Each number is 500 + 40 x the weight over its row's rms, rounded and kept within 0 to 999. Layers, rows and columns count from 0. Numbers have three digits each. The size before them is the row's rms in percent of the matrix's.

# down: layer 3 MLP down (transposed), 1024x256, rms 0.0656, rows 365-375, columns 0-127
# up: layer 3 MLP up, 1024x256, rms 0.0716, rows 366-375, columns 0-127
down365 104:538506496544516429525552534475488524496475465541452510503521496453445557545496514478519547507517521530510558534554582584468500440430463529503541555407519550486451515564501478506569552494458479419585494524478498524506408533501557519479495511455484425433466486480471517504453507473574506561524583473436379541481431508444483549546493553502463469477489517543520424487472550467543542508535
up366 096:518544517442452464603503457500519463524455537504499560617483514510433464537481545462533501415486488549521509577480527511511575523578467500473430475492502518548481479499574573480523497512527570554475519540512512485505402474512467456523553455526514471553484480479433596467461482523469557501464533439494439539508491486500443543520472455554536533571508504540494467527501520474564490463481
down366 097:553530504537479546532526541543509420470478527447509508464497517564500512506478524603488433452562554499527505531551510498534582492546493507477495583548494497528556398561448566447453482537553516494537485540501488467441506527516436485509521524509445468540537472491472418485471506489497501496564514487473455559520551470556448542540488492529523555512458541483381536544552543476532488507485
up367 099:515518501502460447559452480530496451489541505539484540515482524534491504428487490549508508480421348537474522508470494576438519459463425474527487469509461531492526491518528459512526570536498508539539481517544543499488397440596541427509526493480603481546433462451543459509452508428480466532481492497487455483496450512528515475556483493534531477472534515507530516510470483505503530484448
down367 102:485528564501492487465477527476544518486467447465482490458545452541474519489539505498480484482409527559426553466514440528532551486526468443566491409485520569428555538499511505512534559460503505490492469498554475435492520453496515457517430521455536467570525506460552456458468527535443518423468539542467523424501451494573444490434468519529482506474498523572554479510466501593506483449542
up368 105:511521538490523541478542481512510529573537543521551492507429501467494445479508446459467533543447514564522510504535510437479444459490551477461558512511517533561523523477492513495485478435534485562495502483571455549537512473470460488493523448486484547441536548536548574588472508560553508524479486493473463515435484567450496423447541454530462491517452524495524441471555465485496505459522
down368 104:469605514511472514499467542473473444531521424493522503530525471548513532499478515549517539438486457488518569520533502514488566533455544503515513497475495475501531457528464475445503514561476484437437471477581530583484526465479521535450420538500519505495558507453504582451520488451450483566571449488419479494535469572527558467559450475492475560497476499514453535451439482477451448559441
up369 100:439449594490515423487485549510512572525445493517514520465511484477496501542505408536427483503569485511558566620492560494488455492545504483532476552497446499476517461458450568580495555565532506447517539510490481445496478520528524549417537479578492495414450416423465498493395515532467472505541459424501458470504568506485488496534448484554483526461534535507528505492571533481435501527430
down369 104:471533435531402478406521513455428508561477454488416512495450447549547531537440554476466507546460473523383562515495547487536493530560522444509536507478516493500512492512482438533484501487469578487569477516545551514510487507496547574504597512464453510519562488509528485500449526474506492411596572475495478497495448525567396466543467487467469446511523487461525521479484508524549539550497
up370 101:458519498508557477563477404485496574521526570452499445512517484514531478487453463480382552503478447488545525505456468489494507479506497475486509527456531516500515491535508502568566498528491473516494574483484489575495446520520492544533504457461539609481505571459431515528497512518544464512560514454494513497503518515462570499520468422538537530587515428483513533491519530488521517512486
down370 101:533468526537464523500545428493526492538535454537468514475462483500482464530514511526390491528457507461478513529515554518454613512498544528555491456545506536469491478379527505516478522538501530498535476521551544530522480544578498460405458518512501523450479417487503522500431481440503521515550481467540465497587463568535529478448532516468515497558443443505457449506501408462521454477452
up371 108:495480561460491500503512446526490512542544539529480539488548520451466546484548459528484539432567474502480512458493539486453607495463493448483459596449482499553464454420527483530530512553476495520574477495485537594466505490508524523465534448446504489543522537406480511473457520423571442449458552525487429579458515466450464525553597529443485511565458479475528512574479494568542548458499
down371 108:443505472558465440516502488553565432497489406469498519508529473516509565536450567500533411568519536567505468462544466444464486513507465618510524563481494489463467484469476512533531461590532490457568539472471456502493503452538516514593479516527530508436388510496542473540551500442481544525438467551551473479521557470454502445444483490479567526530468554558551518492458523556553527471519
up372 096:482501518526451480544544547529488561485398482481558459490419475475533510560495561522542522463472475498454450562439544459350500569532530524512445506519476555455531466456470476525540478515541619450504467444506500464453568513550536506559532489470545553446522565534583498480507478556581499499554530435587493496537488497454436519480513503556471518459509481545505458538496474527539500509497
down372 098:490544545510453474531503458485545439519474450470516549490516507508494472569500478478486515466430500562520529420546520488595488495529543466496470439526444484504553544512528417526446528504542596549467529538555409539536516443526486484480522538416511479585463537485489489421507537511526512495473491427480495533529462506497479438491510485432478501462447472565570481468447478569550512515452
up373 101:462556528465582524571475498495516534558485527532474506507470524507451488552450471446498479537456450466492495517487499458414503506478427569459449535514501446525513504463531503501545527477539588509570590453456442507548466520521471435538518450488537536487553515517514571531524544483554466501512521491558490511424481506376513502477493484593502545468504549476518510527504491492482587528472
down373 101:515525553538504547540442478467574464496459468509440508594489506445477484513518519517508459574429489500509483520517455460467488511531470594458520542545489531483553401465479439522520493465480508450518518504450533513537520501537498458529520544562528491437499525450454520533471575512510503508538492481525458506468498470429484543519480455576480528544518472523344511557574509595514579537560
up374 098:542406532476472522537554536493499548546456552508532550495548456409491535506516475520512561523511505520473538531522472466477537564508575530510473488538517522555525537506450450422487530541536538496481549611493477492591541489521497420490508510538471542516500512533528485458509493514562530550483534453529419434520477495487442475449513477520428530489562431436514445544601475473472558517432
down374 095:567528479538525519426527525496655385492454488479487435561529512513519535516571516503504547555472504471529471529564506444446515517476458524514482518515492517487488495464472483516396503579498438541477466544477429525440470533507478452516530476571441495472444483557480521517525530516498449514488491492562505514569546507476488500509501534522493406460473554506442513486540483460501511486443
up375 106:455458519525496469537523505526493538531467598486541465451573468505504529466541417509534482558517437440433508482527538503491523581444486440506491394531545446518531575474517556489560504504489538491521437511497510492497415544500603474502556518492575524490594475495504434504418489420546527524517480470472469514475509502492473510484546509486560496559503538537539429473481478489441585539393
down375 105:469468514504435535501460553415482463510502519505559440465536462501488496516466483517508409505513470520484434462471512477533474491490514460499547487491437448493523480491553505502450512422539494448549381439432535500454433479520495545536466476500448468497525599491452507528471511459525495477444479508528446537462547562411477544551517474505519531496436465548512466555468598489510532478366